config.toml
norm_eps = 1e-05
positions = "rope"
tie_word_embeddings = false
max_seq_len = 1024
Each number is 128 + 24 x the weight over its row's rms, rounded and kept within 0 to 255. Layers, rows and columns count from 0. Numbers have three digits each. The size before them is the row's rms in percent of the matrix's.

# q: layer 6 attention query, 128x128, rms 0.0888, rows 0-127, columns 96-127
# k: layer 6 attention key, 32x128, rms 0.0839, rows 0-31, columns 96-127
# v: layer 6 attention value, 32x128, rms 0.114, rows 0-31, columns 96-127
# o: layer 6 attention output (transposed), 128x128, rms 0.178, rows 0-127, columns 96-127
# gate: layer 6 MLP gate, 320x128, rms 0.212, rows 0-13, columns 96-127
# up: layer 6 MLP up, 320x128, rms 0.199, rows 0-12, columns 96-127
# down: layer 6 MLP down (transposed), 320x128, rms 0.0777, rows 0-12, columns 96-127
q0 081:122120131094147103122157094151144087087111124141115113113105121119177161152113130132139136148123
q32 155:149139131146110148079125104144098101104117118131102114105138164158165100109128076119118134117136
q64 061:153127134133125086136117141119106209125129107152177108093115101138145144119136152141168103112124
q96 063:129136127103120135125112137097105149100134122145091161127104130103137131105091162126118132118098
k0 053:119113104112103126155110130137172136163138082162180122133167137104094173113136136104176157134095
q1 077:155154148139103138115147143107132158124143144111093147090099179082120098117096118124172098104135
q33 083:140178095140149155129116096173110070108116138129115122141137151139149142120101128167121122155133
q65 079:125175128136166116122137148094111126095149109134124130131098111097115127139110099150158103131130
q97 073:166148114147082149188143156142117077139139119117116132133126125072089178174117171110132116141154
k1 082:127122149086093177129109096166167123118132118144134143131150160105159146124132157126098138165121
q2 092:094148124103124122134138121128118144091112094137131103117142160141149150167111115114161085128133
q34 098:167160131132106163112140113122094079117089130164098112117123148158138124147155138110120102121118
q66 076:160139108146158101123108128091090086096129126150130116110119144108137137114120161109145106124154
q98 080:150129135146120160123094151106120121105114117132154159096146138132138122078091172097117095137138
k2 083:149132137077118133120123133163173173120081140141122142101094125138136136147123108141099126135117
q3 090:114118077131126106110160086097133096095090145138107149140116153143189123111134113106119093144138
q35 095:125143111132118104114184081161103102083137160151110103128135108159145111124140103102114144102134
q67 074:170102149144128108123125124146112151093122115147154114107081090131136139108159149142150116158147
q99 086:149095102139121139112126128128102103116126110134113113135113143145149144109111132085128153128155
k3 087:147120097088131135152132142144094131132138152164126170108128161135092108110099161166149149134153
q4 113:135126120167111139163131171113168153135132132142157121174119100175071122134123124114165121104121
q36 099:105087125138151112135141128149100147162148124156193161185105125125105110092095150121141139114104
q68 093:127088139148135121102149118173099141149097123114160113118114131161084127119142110158143127130144
q100 102:121142115160147108122145153116113149097122114112176158111153126105093118102174185097185112104111
k4 097:132115162106080125124144137162153110143154087156129146096111076168138109123138114156155105112107
q5 096:111130123111112163135146103124099153155163125164132157140147133143125120110085123157133148140121
q37 097:083128151128114146156102100144131151137099145132101144152134146114139161120162127112152151154128
q69 093:132117157112115105104136129129114130139113152159176160094106151169136100128114129141150100105135
q101 098:109060139138127115110131079133129142112132089085138131100116149152152121101102126164152183124106
k5 091:136097130140187123134163126130106163167129102137163092147131127095119099112150100127104124108154
q6 102:103125125097130109192154084159129097129141134066130162103080093142142141110131113146102120150132
q38 079:108159139139102157105150121169202116111083140112085118159146170082138148086147111122134127118118
q70 080:130134115137068171182138095188151108137112169155140143153101119115159099141143143097182126171140
q102 087:109089163130084130139110120145137128116127180124139147098111148122141087152143131132131154126122
k6 093:163129136113108121136094125133123148120126105105128104123151144156108146162140151102122130115138
q7 111:104170163183128153099147117139121116104139112110128093153124130149119122106126126065125127121172
q39 096:136183115113108121104211117098165151102117148154107159150106147128144151128087124133129120126149
q71 107:135132166128142129128147125078099134106134142135137110125128117118081141120117111140170101103127
q103 102:147133135142142121102105136135104119094117094102125126115100149127133071109112119107140177105142
k7 100:095128075097123158141120118133122143115123144135122071126154141143149097113146092101133074129104
q8 117:092127127162128124139130152121117125147124144158142162103084119096142107123108126126095127143097
q40 108:108108107128121081160101158098163131117158150149137123131114118121125148138062121143136129110118
q72 087:083152126131153167163141113127098121171135132078142114133140151102136109156122134155128166111113
q104 095:063154160125137139152114138132140107137142171113103159148151106164122135152117124109121165083120
k8 087:123136123124128129136111116090107097143147154185093163125139133095107101086150152123117123215150
q9 104:109094153130127122163118115097147164143160140103156139099083133123144095103166140108177149106130
q41 088:163109155182154134148143145124137128126129058160141165123125133144152153124101117132105160136141
q73 101:111083136159118125083152139147122094124111094140131168114110110132145128112111135123150128125135
q105 106:142106100131116119115160153126128117152100136172124135142063146099126153120148174149140142123138
k9 118:149083139170103096111109155130128123114127115141109120096097135132131105076127099135097118128147
q10 116:139107140171108123197118134129119117175109111143125138123109123126168161161092124154116098154121
q42 110:108162119135158123161123162131136093161122132116134126151156091115125155150111142167129140133120
q74 094:084095168149120152097093135161138129142119119075141126162147110119150170179125115118120148138090
q106 089:143114138156126128135146112108126056095162127112094151171166103154119125163124090142125103130154
k10 107:156121106074145134166122146142126128154138103111115151160147162132138147188122105136081153114126
q11 120:109109102145091131116048131109146138157134111083136122124142108121115132140091142055120147138124
q43 124:119100126138142109170148135096128117156154109106143134143136108099114144121130157111128135133105
q75 096:161139166120074107146154133131121119153138138122124164132179112130143134149186068092085097136109
q107 097:146113158178121139150079113123160105184118151119141157130170134116109130129137153113141117143106
k11 098:120083133140170161122103109149152166112106200119141142109123104133130127140102123106103114143098
q12 118:103134094081103110153103140122128149082135149140139103149081138137117109100137170153127143116109
q44 102:133099130124136101121127085116107142107131121087155146055097083084131140118130142151136111142147
q76 114:121142164127122118118167139080087140107132135154144082121138168148086134139092128150138135133163
q108 101:124065074160156132143129138132103146126170125126145109124149143133123164119093109092158123137109
k12 099:098169127100114160133112101095091127128103128129125121158152125143092093103126151088157120096137
q13 119:138120114133128152080084153118120158094107121144097119135108147096168097109122153167101155117126
q45 110:095176150133128151090116160118091138141126119120116090151120084150162144100134133085097112146120
q77 093:161127092099098151140105115121140136106187135111114130125161128110124113121124134116110122159126
q109 087:147146106124133161136133128092138160096141133084172188128172116134129149133136139104102131153087
k13 105:146120160129133137135137135127162137135092121132122105136108135126139141130078109162115135150144
q14 119:156088135106154134145138125075141089129126143131126100134166146122109121093081147109115130148101
q46 091:100086128168114148135110114132147068172132156109124101142104095086146114116114131133137149144068
q78 115:100094122131174171088101155118208122159133162097102125100122165141128120154120104146115086145131
q110 101:128098141130147131128065150094159118150127163124116138128107119100111106149146071137129105112068
k14 093:154109105114127120117125152144107100142145072164114081140119144130116165105161167106145094120114
q15 128:129152131136124103143107100122159089107127125061129153103148134127122141149121098130090111151120
q47 113:079132115158123097165113130123171126114131154127110144110174131158115166141119141139120118122138
q79 106:121150106111161099134147105107106155126141126152094175143128112140128110125145131135115117124147
q111 105:131135088106121105146117140113125117107116160119146146119132119099137141179149110136118140141134
k15 113:143170112071147121148092129153141114125140099151150134146134146159100106131137107140145133178146
q16 087:083135141113143094139183072110076127100106116127094137125139164110108164133133129117158108124104
q48 141:142116158115141133087135122120099116090137124154096110104125160164164103132151062146106119101123
q80 060:191130136094128144123125165113110162108141090131139112115129130137098104151086102152180141124110
q112 060:155157173141125136103104148110103106125122094139133120149126155105101140096075155129105142150136
k16 106:093138120115120125120138085170145114081107151129116159119102116161136099138115103109125108151151
q17 100:133129123169109184126086168146121158159161160110144167126083105141114142137139150107116146132118
q49 096:101116123123146148133143135096158128164156134088144120160171106105097152110148133142106158124108
q81 076:150095155165088123111111108137147099173123150128102141117129139124123142105132123129116145123125
q113 110:108116120144136117145129117140142179105126121120140119160119131126142125150187106178171119109137
k17 081:127149141126112108134134128100104118124146138097143126134155132121140156133098156127112085081122
q18 079:084130130117150140139121167154114140155093128114123132097100130118153134114097119125119133123099
q50 094:143169136140117153176119138126180124178146104074181124136122089094093128126108168139145117122104
q82 073:097122118143142129153125121113181086161142138086104149145145132110146127139122101114136127126136
q114 077:100177125096132125182136126143118129142122140109132149143101134109106089163165162169131141072127
k18 074:130144149149142127126078166144123093123093131119149109166165138110134119130103121112138092141118
q19 097:121167132103156154159118179133133120106147101113085094179100168106121125111137164124102128143085
q51 101:147131144139152142113138138129131124120134122113070112158175137135149100137112107083132137115129
q83 068:162140099125167119142108137079126158125151092124111138146130172086105125131119136153143096130140
q115 096:083130129103137096143131134097120153119114105124130160109121140113149136126124198119123122120124
k19 089:117073103095127114116194086162137137119159128169136116108129096124119118127130115129151180160131
q20 107:162120130101154138109151122108153164106147130146142108149129170127130141159111114124133115114123
q52 093:125112125160110117118135108144140111130082124134102108122119140168112118158115103088154144158158
q84 092:127118092116139112160143120121111161124119128129106110127132131125106121145139155155118087140137
q116 087:142147135089138107132107185107108147081158130137108125142113183132108128138094119088105150090110
k20 092:107149102143091145109124148171123137132111174129128111125101119122174128097145139156134114133173
q21 107:121148126171112126125105147121147167144125143120158119114143174104131103100137157128156132117105
q53 087:106107155170145109147108108115163113117144098129174129108135136122071157165157137131152127124129
q85 108:112123103095154146142097138126143087141111128122107136130164188134130125166116142104096149120116
q117 096:104145127121122140159112185090157128145186116160142150108132155122131138138120168123147133150060
k21 098:157148148127134179109133135092105130137148101055137098188133160125141134140157102118113122146166
q22 107:145110169122105139137128129140108110101089108143163101129132142107102108122153137156116159126125
q54 104:120128137149103120072117117121134114093104129143124104094119170183137110091139104130149103102103
q86 091:172093109132137132097102126120120166111119155150184123095101118142119103164143134133153158113149
q118 095:122140141148079145166158133159127153102081120147114107127094110116134077134129159108105144087110
k22 096:137143074088114093102125095131145153169124154189117157087104117114156179099158178145145144155102
q23 111:133157084128167109140177138148149137165118159077090102097165159118137138132146094110136133180100
q55 091:160110125096156125095106097148140164125133100129134127091124116125165157120167131104065120143082
q87 095:130122134089123113128130091146149107120106118109146154134138164118135153123143157112148111142107
q119 103:165147129139179114140142127115092116114163133096136093128126143124142171164122099140116101156120
k23 107:106157114130115134114110128108119160163087123098124139151187107129150138137126095125093137159136
q24 098:133124087149143084150153159133117150106083112148126102123078101109142137139100104107115141136076
q56 089:106106063112143111150132147114082118086126127124127084080092114130137139132102126130133119144102
q88 092:151121129128083125133153102155121128122116139094154097134098107104107129164192119137135145134111
q120 086:160102098161128122136132091108122110121121133085102101125154131152141098156122059122141157143145
k24 122:131103150142120109098105130141153106116107130152136126115145141154185079073143180128126118139154
q25 123:126123166110133119141132135126152189082120103150145108115139141089130143139145077085111085117138
q57 113:136108122171102130114106101163110096112104171150097128136168109176144098102151095113140125123112
q89 127:123065147172108109124144141154103121112139113137164114125109102154108145074163101107118134107140
q121 095:154107142175095109151122113140120106077127086132123111132091141147129152095126146100120138108153
k25 096:135112129156133141121118178096127096115115088125133101081120157134144126156097122119150155163126
q26 108:142152123159119162132112167097133124137150139113124146134164176122112115147118153134127127140142
q58 078:133103137083174140133065135154111139121127126107168094144092100158074143121166127122142142109107
q90 109:101115137146150146098114147126147127182098111164174129163150130085158156125102166159127132151148
q122 094:142137125139180137140121112143105067141134123121124112102146112084160157114120126138145141149165
k26 123:102144093128122120130185093146123139106125137166117167088107142099151127114126169113139134140131
q27 091:139095113111102106144096086157116088130136077126139112128109156164136155177105142112160114101135
q59 098:125124157107109148132127100139133137140118143146149104138162111109151123156168102128113139112134
q91 110:133138159113112074172116110138085153116119122108138133098114127132135106179189079105107116138125
q123 093:115138152133104121119118112103138111093155099112137122085113126149110072176151086128062122087092
k27 141:134133136121115124141127129187126145108114151158117110100107124136111127095137160120139153166136
q28 115:184127124130147153085101131136126128119134152142137141132168124101095112140131120095096126141158
q60 100:126119161098112123168089099106126118167129143133144107148086173101115113137109114169115115108101
q92 120:131154162120124149119106115119125146134151130138131153103133138116153111169136093090156110161154
q124 112:122106105129101146126099133132135109106120114147103116134124166126158142144126080105115111146148
k28 105:119110102128138114138142146135150064140093129144128153101108112119145168169086110114086093131167
q29 113:130136122107130156125108174165103123109108125142130113072116110134126153142099136112112112089125
q61 109:152145137090112138121129116148114107092102143139058078113109181127171081120118088123115117112123
q93 096:137168120117104123128140101145180128120083108090125133102103109116149142124103132124146137143146
q125 101:135146122117146115137116126140114147110092152154124114104150168116129107114144151141157160190124
k29 110:147111160136132162171085158082124125170155099088149111183154132108125139141144154127099123143131
q30 127:152134126131113139124140178116155142195102126131144180122120101140080105102135166106107092129130
q62 097:139140131106131152146130143113135147132150104106152138089154112110121135139112143170093159107140
q94 103:120128105116123118124113122099122125155144137093139160124047143102106114114117163143105144096135
q126 117:142127123131116156160140146130129110118100122140098109145084122162117144151097152125130120109112
k30 111:089127118104084106125158121140143128119121123120133149135121105153146071139150149118105147150156
q31 119:173152101132148149095125083121109142144152115139102145127148129144158163128132153130140120118106
q63 095:092125103139136154146124137145130086102094131121147096146076105111132161154113125155140115138143
q95 129:105108162075139128110120093141131095138106142128103123118135100141111103131149145122141103108139
q127 099:126143108117114159139144118104127139123092163143132123128139119141131124174137165163115144155176
k31 102:144112162128145137123161142087140168128130121106128146106127133136142153119126153105157121091097
v0 102:138142115156119087135140112146140116106134161115126161148121141121146165158112132062118113135102
o0 108:138107124090150135120164171154116184133120133123138119120129120105165136103146139159114123160160
o32 109:132154128127133172156091109138157160102104084067124159145136148115089171149118156149126142127152
o64 102:142119139129137089131147122075145090135135118127068096103144132098131079130129117105157106139164
o96 087:116123130179134142099125120105123152151135154139122058136144095135115125150122124124166121111128
v1 096:141175117123162144145164137154132120127079108131115133122145111091187137111134104177142126141134
o1 101:101123165143143133110073121117153129113144137126161112127087119141121161138153141098175142144141
o33 111:149123134113085100129138115113150134135109158108112147120133132126132154130125142109148135151123
o65 099:098119116122121122040117131157107129114139143121108132118120119137097117126112101124109131066104
o97 083:125078082165089127141138106158105119130120133127142145154098097123139105126109161113116138130124
v2 097:114120118114129106155111162097119119143111133149125108119100117076140114166132108140128114129121
o2 103:137108112121137119157107124142145133117119155143138161112130145123107129134121133137160141152122
o34 104:152119166167106122174127139148115114155158154127129090145122127117140105145153145132115145137138
o66 091:121096118182130129091109171115129152112127121144116084121156146110151093122137147141127142152151
o98 098:104127141123142136090104163082125167106114107111148082128133150117099117113121076131113115140128
v3 101:133074147101120124155116165116124107140181106166130118136121128132151177145113137180108156139135
o3 098:131108135191139140108157090121119148101130129092164176144045138131103131143148157111126150132137
o35 121:134127142125103121110142153127167117144155143102128126103122151130087138151091093158108104128148
o67 091:102153154116133115089128131077132136087124103136131093113137138148134113142138131139161118118103
o99 077:129110141106167127157097120121097124140104065100151120137160155152167076104128155161160121137151
v4 101:164168109129111130122145113099109124152100099150107085163112124151137164150123141094090143132134
o4 114:156104133115108141121138105105111146108117116116178129122177095140096171126132088155143129142097
o36 124:116150172127140112119084136195137139120135097162100135131112139192139113118156160141153149138104
o68 093:117158128109103141145123117130120164084162120152133116126141124104095092090116171104127119154148
o100 077:143165120074146106151143107153101115137171159087131113156113061118112140120111168150104141096137
v5 098:136172105127187116090124135138120156107113110151175150132166087116148093149144158139113180153128
o5 089:111170137154105153151155136118135096159148157185127137097065156101145143130138130157131118105131
o37 129:120116122108160133115112120098102120113091120115124133160085120180123125110191086119150144114106
o69 092:126147155125131088138094173161128169093143088108160135146132112085116171120116132112116109121144
o101 085:128125130166134114097118129135105158136114154140142164103136129114096086128154096097113105149165
v6 098:100131098140188093144082163137131159148139092119155111144120105139163165136124099132156149150138
o6 102:099146150171103127174120130119151117114157144127115157106142144146108099151111118118126119152143
o38 122:111148134115149148169124142136148139137120161121125137105143131131159150107114073142102120136112
o70 088:141111137105144128145132096131142130122102097114149098099096145108137128094134112116101127107130
o102 086:129108145179122161098134150108120099153133132125096105136130119122109131154171152146140131123114
v7 102:123133124158113096138061117158126115117113165113129116122129102169123108130121110144096132154101
o7 096:129154147127129135101176182095134099128180115138107122118154175128119108110131126152090073172135
o39 129:151155153099122118153110120160141118128165113106118118139137148135165162103093101144142163130111
o71 099:126140146141133146145127128147124115133141137143113088147173144173175159098152138157175099110109
o103 077:112107088091113148147094112112108122126075150099136118101140086135123137120149076109133130144121
v8 090:091111157112157140124150131121129118142132122135128110106107163183138083148167091099127127200154
o8 090:134119115110143121124158092116123088126098143115175178087127125109104144123105170133139190160131
o40 119:115125174086154157094138137098125113152105120120133082073160132134106125140113119108106122117102
o72 086:139106128155147163116083113161144155127154130160083141096151138145125107125112131176136137117125
o104 071:139159127117150116139132124100130166121099139150110050128132109110158101099162084164118131145131
v9 098:115080141122135116138137113160168140078118122117133142144150151158129131154182136108129132167115
o9 096:145133096128130145113124182124141134121117164114108152153125122159146136117096119102106129094188
o41 116:133146144124142105152110103116128111104143115168120123123153123116088136081111102146172172103150
o73 093:110098104103104109096127116083127158130132140126155140137121146122119096146123159087108112130151
o105 087:132115159112097118137150094191139142153077121112151130102134115122134156157149130115103154152134
v10 104:129152144120133168092105154153111165164187111134157140121098102130157154118117125140117119104194
o10 102:121149104168135146096137102090154094108099176125137108106130094122170148089109157115099147141140
o42 131:131125174107105134129150121124153134114114132138101208145144135120128132081111121130139128136113
o74 087:122157153140126090153156161151123090128146076087120077156121121118079139147151140149167103157132
o106 081:131133082149164130132124117094155107136143100174133131159100132155130131116124104128135136118105
v11 102:127148094139109091129142146105136120117161133105143112132121142122135157122190204144127176128132
o11 096:083049118132118111150142050125127156148150144094104140145115130115092143102096149141132131140131
o43 120:111107092167121101171154155102159165105118135094094165171096135136046148094135167122132142120160
o75 087:078172150130143189099101100163118081103142102126096144154135118154125125151112138130139077139135
o107 080:145128160109107107139117146108112115129135172167127065151115146089167146092146147122107111144104
v12 101:138111126160147135112120170090078184095163181127107134164118128142135132180133126127129162115122
o12 100:143125157137089161100090130124105099137090096136111159137149106085120123142097089131164112143156
o44 125:112105167154138118125076121175132114160115121113098101112113139123113145116092192140151108123126
o76 086:127126120093111151131134113121175113139110139125150188111134122164137089149133113142128125161146
o108 081:096139087146135116122135124103151140172136151131138134115105158117148164160111122122102126142117
v13 094:142155141128132119132145129088127127122117144107114152107133142110138117112122172110114092140135
o13 099:136110118086123136105125105157142089154127157082136102158114111080169126158141109113152149139115
o45 106:093161125137094105116143129107128127123168095094174129140146146098128137114072117130120136153129
o77 097:120155099143166136133135110146123107131160146145101157095137127095104106120099193124101136157132
o109 090:129126154118097130130185110065154132112157110129120167112140083129145150123126152119110125152148
v14 100:120141136107076142117085130116107119145106123161126164089159127152123101115150155117141148113099
o14 107:151115091127115076142121134204141109110139128127136157159141151149126122106108144089094133095136
o46 110:122136128135128154107139113134109120186124110134076117160093110131170123095137099127135117142142
o78 099:143127163100098109146146133103115133126165083096132123167127132154098150144155120113123138161151
o110 095:148097115105126105117123132129111131110165121184145115130131143149129105139097155177097118160107
v15 101:104144098136100136177135122098140151130149116158091146149089139137123143071126103118092158138137
o15 108:130129148220120125118127118114100122131124082132113117124135120116148104162079163100134121147112
o47 114:163122167167167148175121112106136140131164116141117133106144102104120158124157183117128120165118
o79 098:166108144098126135146152133125174140107115135131123107182135153129106128153158140151063144128077
o111 089:142112101118101147135154120162111142168150098106131162184124126140123164126165129148169112098123
v16 109:128137138150113082049142143126100098156142119131117114155126146101126144137153146152137108119114
o16 110:120089149123134133157104091152118150167174106186107137088107137138151107125151122113158122100105
o48 126:113084096151136136110136089120102087121146122158111106116140126116122113136116066149117164119167
o80 088:152152135103088135120125114125144142125146104099111131120120092130088153106127167122075153132102
o112 082:112120097108120114100154143134134131110182136088141134168093104096095122107131137069140112103092
v17 094:114108113129115161116121169149128141104144157130167154126129089131083156105144096192130163137124
o17 094:160098103129147144151137134147122138154154089111126161146099140133155115119087146113141061094104
o49 109:154143169118126143104129110128127136091135133102134176128172148153147143104132128152112107115118
o81 086:126151090123108109125124116147083121143098104168127094133099122130137136169137139103112140089131
o113 095:101146096118149129125095159117122130087100153117157129086150129115111101145124087119145114149117
v18 098:166114135128172060147141086103081125133131099109143113127148133129082113131076113147116117119096
o18 093:121118180096112134119130145143125129168102098141152149154093159129101161097134125123143161107134
o50 125:130129100102150115159134130109144119129183104135139129118109129118139170130138117157136160153113
o82 102:140079163148132143140113114158119128138088171121135111093176109144115106123108117172155127126133
o114 070:148137132172137122109158132062104068095135100117091138103086119119106092152104090118154133135134
v19 105:070132099146110123126106093107116122069111081170085107118155155121139128158115080080137146137113
o19 104:114119168171049204154187102142123159152156143113092134124119128132106109103129143132136153140123
o51 118:179078121136112097111100110148112125080165147143161122131117129132154131172126145132121135126117
o83 091:090166137123140142158131181100144136124115130127128120102159149131154147102113140188126079141147
o115 089:102119140140093128087135128122117130163116115133124102113148098139181139132163110131118160152117
v20 104:180123156122099090124107104078061115102095139155134157167119143136152139125134117127102136160151
o20 095:108128134134126100102185132135132155143140134140139099128147133142124114148134127126111142098189
o52 114:132137118137121134136084107148122134137121131069190168160136130121139139147126198115141136118142
o84 093:127089128162147110134112133110129112153173133130102145083145110155121099104168129122098147138124
o116 099:188085125073126135120121138130128097107189128142117124121121127133128125070106143118150107133126
v21 100:122136130125049142131139128135115145130147113102129107142178132118121115103125153111111148114133
o21 097:136125121108161132037158186132144116094134070104133122128162155122125122169142101134100122149117
o53 118:106130088102118111112217136128096098107096134146163120160126159168157112091121134118106130110151
o85 087:128104153152150087126070126125093147150132158184102125118118116105129096107122186135195119131107
o117 085:084159155095074115154133126142102147141124129157117121139101125106130159094144102106138117108158
v22 098:155179122097143112149131155160084131119151190138129125103102158119103161121134129113110140175135
o22 107:140140109119126136115129095135149136186105148155115116109127101119088169098127127108155110129139
o54 123:127144143077106145128133186111132117134165112133136134099084122154145126133157140109126148118161
o86 085:153116124126127127132139118141153099163097129122082135125100141126110118126129143127123109151128
o118 078:153125097128123107149138139133106097111132169094136136093113100106124140124113127126119090162108
v23 094:111123147109120124149132150130099184155138176104123139102128119119137110131116164157098135150130
o23 105:136121127121105155126128112082133073124150153127100121114118178091132112112112090119152135116101
o55 114:145141115120094150158158127148086116136121132097144161099108145177151143167148134117112130153111
o87 068:096095112147187143127117109111107120125102130149170136146076127128123148158169125146169100123150
o119 091:105124150122139085119106160144158147127133112110127149155139132105136139094135174112141118112115
v24 096:101136114104135124153148149144117126130130165129134138148172116126122150109093173108125134147153
o24 110:149132154129139127159113099135109101114086111116127100143132109093116121138141069156147103129095
o56 111:105125098105110080136160116084159123144120109153101171100116143135154200088110145156148123136164
o88 087:094118151134077104120108123112148135101176136104081108156149163136110105171141106144088170079115
o120 092:123108120122195111113137163135160132152129148148144112097123119093159140111113152129136118144103
v25 108:112141133075127093125124108095139125128123091137140081122128160128118107138137135100153143117119
o25 096:086106165159141141097166125125114126126096132131134200135113120126131137088118122134148134098160
o57 146:139146126093124098094126134142140144122102128139141052126103156117127152138144124115123138107189
o89 091:144147100097136112125122112123118101191131166147101126089108150121139154112111138134132117156097
o121 061:122110086139136162134138117128112112087102075085164125134154172122108122164100129132114141115089
v26 104:100146102107116126133127114119135125131101103133115119116120142153153121108110111145149164124078
o26 093:118149160136175168149139145086111096139139081160096166110140137127140138110095102116113096123119
o58 123:126118112166187110129133133094107120136111146138124094125136133137138104111161140119123148126109
o90 098:143093134119120118143123141129139119144144168111121141116092122136133154123161153125125112111151
o122 086:115111125166103094125131070129162096123122135110147104082100134128116111151129132106089162147072
v27 104:117157126113137126139170097103165128120147156112113152133135130125130119125128077139131126135108
o27 092:151138172155120113115104159118134110141130156144102142134133125110120128151098143168069098157142
o59 138:123135134117121105107133111127147158123104143083118098121105125131174128118129081144136100113164
o91 094:073105122140120124134119142134135074145118107111162187166120105155136167158098185141142130105125
o123 077:133111147117132123135119128127091122120117124105129139126140108128133108112155125134153179111159
v28 099:095060093096088157120149145082118133109151130128147124134135134146128128130104156103151118128125
o28 088:112144128096121071122134100134116141115104109114122129159092089112202101148114127115110118104112
o60 114:121157123119098095100109116136128138084120116167147142137149158155137125140132126121115110119148
o92 094:157130167129164124167125095151145141139136160122134129167136157129114110105118188156127155120118
o124 087:159098132119160140125101151086189122092191133108138153102119156130088087104120138176128165157124
v29 098:083142204165118143125102149153148116096130101103119132142106144105134170090154111145093107091110
o29 098:127145117148127146087164121117128133136157140131130098138155134116128150115157137125136087116151
o61 114:108118141076121154188148139132121127135074157136133154126115116110121135148134140118126124082092
o93 101:094140173174128120147149118136141120111136121109098118118161117101178132146157092117121148142128
o125 092:145111126110152145111131112119115095110126160114114147119151152138111122115135136112084145139200
v30 100:128084171112138117069126124084114137161134153137103141124114141126138110101178076133113145121081
o30 106:130137108157151141149120121154145102104134099087151151130118107139127138135143146102115127158159
o62 119:123060107128102112124103108133118134121133123119133096173148130146124137132097128150127092143173
o94 086:138098133122096111140126143136114133148120168141152122090114101125124093118152104113176105153173
o126 084:142161166139127119134098139094159089098161101168125159076146127161104130138148092129118149171123
v31 102:113136117126117130095118120155127127114116095144118119099147136166094148171118140110130145141150
o31 106:138109109116145136128136175099112165138179121112130131138134137125143121151109113161108126133100
o63 108:087107116108111105167140112140143132093104128098124134153105092167099105136114115133124162134128
o95 097:156091144134125137122110139114111095092139127104120115094071164124140108118160121113163130127134
o127 093:093150159126108127149131096174151113143133126082140154135149116132125165132157178103091135110117
gate0 092:136136153146091157159133143092160144142123103106085104170180123086117142109116166097131125123117
up0 092:110111116139154100075140137135106123111111147165125155123085117155086113153139142131137119158134
down0 097:171143124137147126171148113159088127156114121151139164178119095119155161113120056128102091135174
gate1 087:132135107136130162085137157088153124146153137105098118118162112108146118131111136101085142079109
up1 092:099181125103117125110120146130148191105139116132144130176107132140142134122059107113119134159123
down1 095:169094118098140151113124143112132151085115130099196125093145140141160113126139111094131076159143
gate2 086:116091113134160136112135170103136143149124162154132091066124123096144138137162112113134105098102
up2 089:122143137159112101095103148132135086140119142102139147127108149130130120123104163120115086105136
down2 092:134092149146172137108122106100176146096116105097192096101118080117153139129146130090123175136091
gate3 084:129167113121134111170150126109100134137107135117115108162158168093126119115139131134118134157158
up3 083:151154139120118150112094133162142118159138143080104125103087136149107144121134143109143147154096
down3 089:135166099107081106158148129153098165108152162180122093125133102115091090135115144142125088114165
gate4 095:147097140133147128129059155086097171104158125104118133114142119106121133117127096139102126138100
up4 099:114154152123144119113103146101099181098108121116121101105114104108148152140121086146141153127123
down4 101:120172119161094170166151101131132135126133157137102149135130114114156102162154145114148171092167
gate5 099:125113120094129153130151123098154124106108148145141138112131128156137132117140082162126134092106
up5 092:136145154147137143154113102151169135162127130185144156105104166089128150143089116102114117114109
down5 100:081181108136161132119108097104161111159118154143137157145122157107137118166109106112152135079142
gate6 121:101149166135136144105170110108146118120132119147151121157171111176109123111125170127099124157104
up6 122:147136116132119113129131112092071101150135183142172114108142116108151145123148102111147146081133
down6 103:063128159123077147151146107152125126120112168104134134163123150132106170142134169139139145118124
gate7 092:105089138120151100115119121115083088144092160134105165146168094112147144100116115147143138126121
up7 100:135094132149156148136121111134118118149105159110122134090129106129133129163125112139141114098129
down7 098:165113105108149120126115169113140123089175131129107115098110097116100128121089135107073120128095
gate8 092:155092094135140107130090154150119109073122124171083162104126124089122103111106091120135118089141
up8 094:089087173138124154098081098121142119120126128122142088099098133130107146168143105129152133119120
down8 095:126143106103107123139157150142158168160111134148131055139116118125136178078142106093113119129134
gate9 106:096123122115133118086105144096121119131141138119145171127121105066159143120132122147117147139151
up9 103:107072098110116151155138124120106080127120179139121111151125165130119149132111103106151107155109
down9 101:149112108116097074178124115113138109141160112133141139155089108118139110136142101126171114129129
gate10 096:129127140158106134128086108144147117129164128107125108112138106109104168088144136081151114127065
up10 101:130173174083151159126052088139102159123164086133103143119161112095173136139142094115125136124066
down10 096:118124135136117103094122117132186189114134111139172091129170118124141123118152123107113130099106
gate11 109:126115139115164127137118084131139114115164122121119133164172097141115116145147110145120163139108
up11 107:127170125119147125102148169108149126104127097159116125155172107095105111144113122164102112071138
down11 102:102159086157125143120146142120141095150154168136175155132105127120144138092125166117103122122112
gate12 096:132135159098138120082140166129117135132136155154143148146141127148135170108111120137128131131155
up12 098:102129129112186098093157145120114127172106128105116144151121112128098142117107141129138107131173
down12 099:182113096163063148119111178128115140097085119137160156147138129126115173074109100096100164093094
gate13 101:134144141126098140154135162069144106090144118142165147137119081150139174123132154100104123151145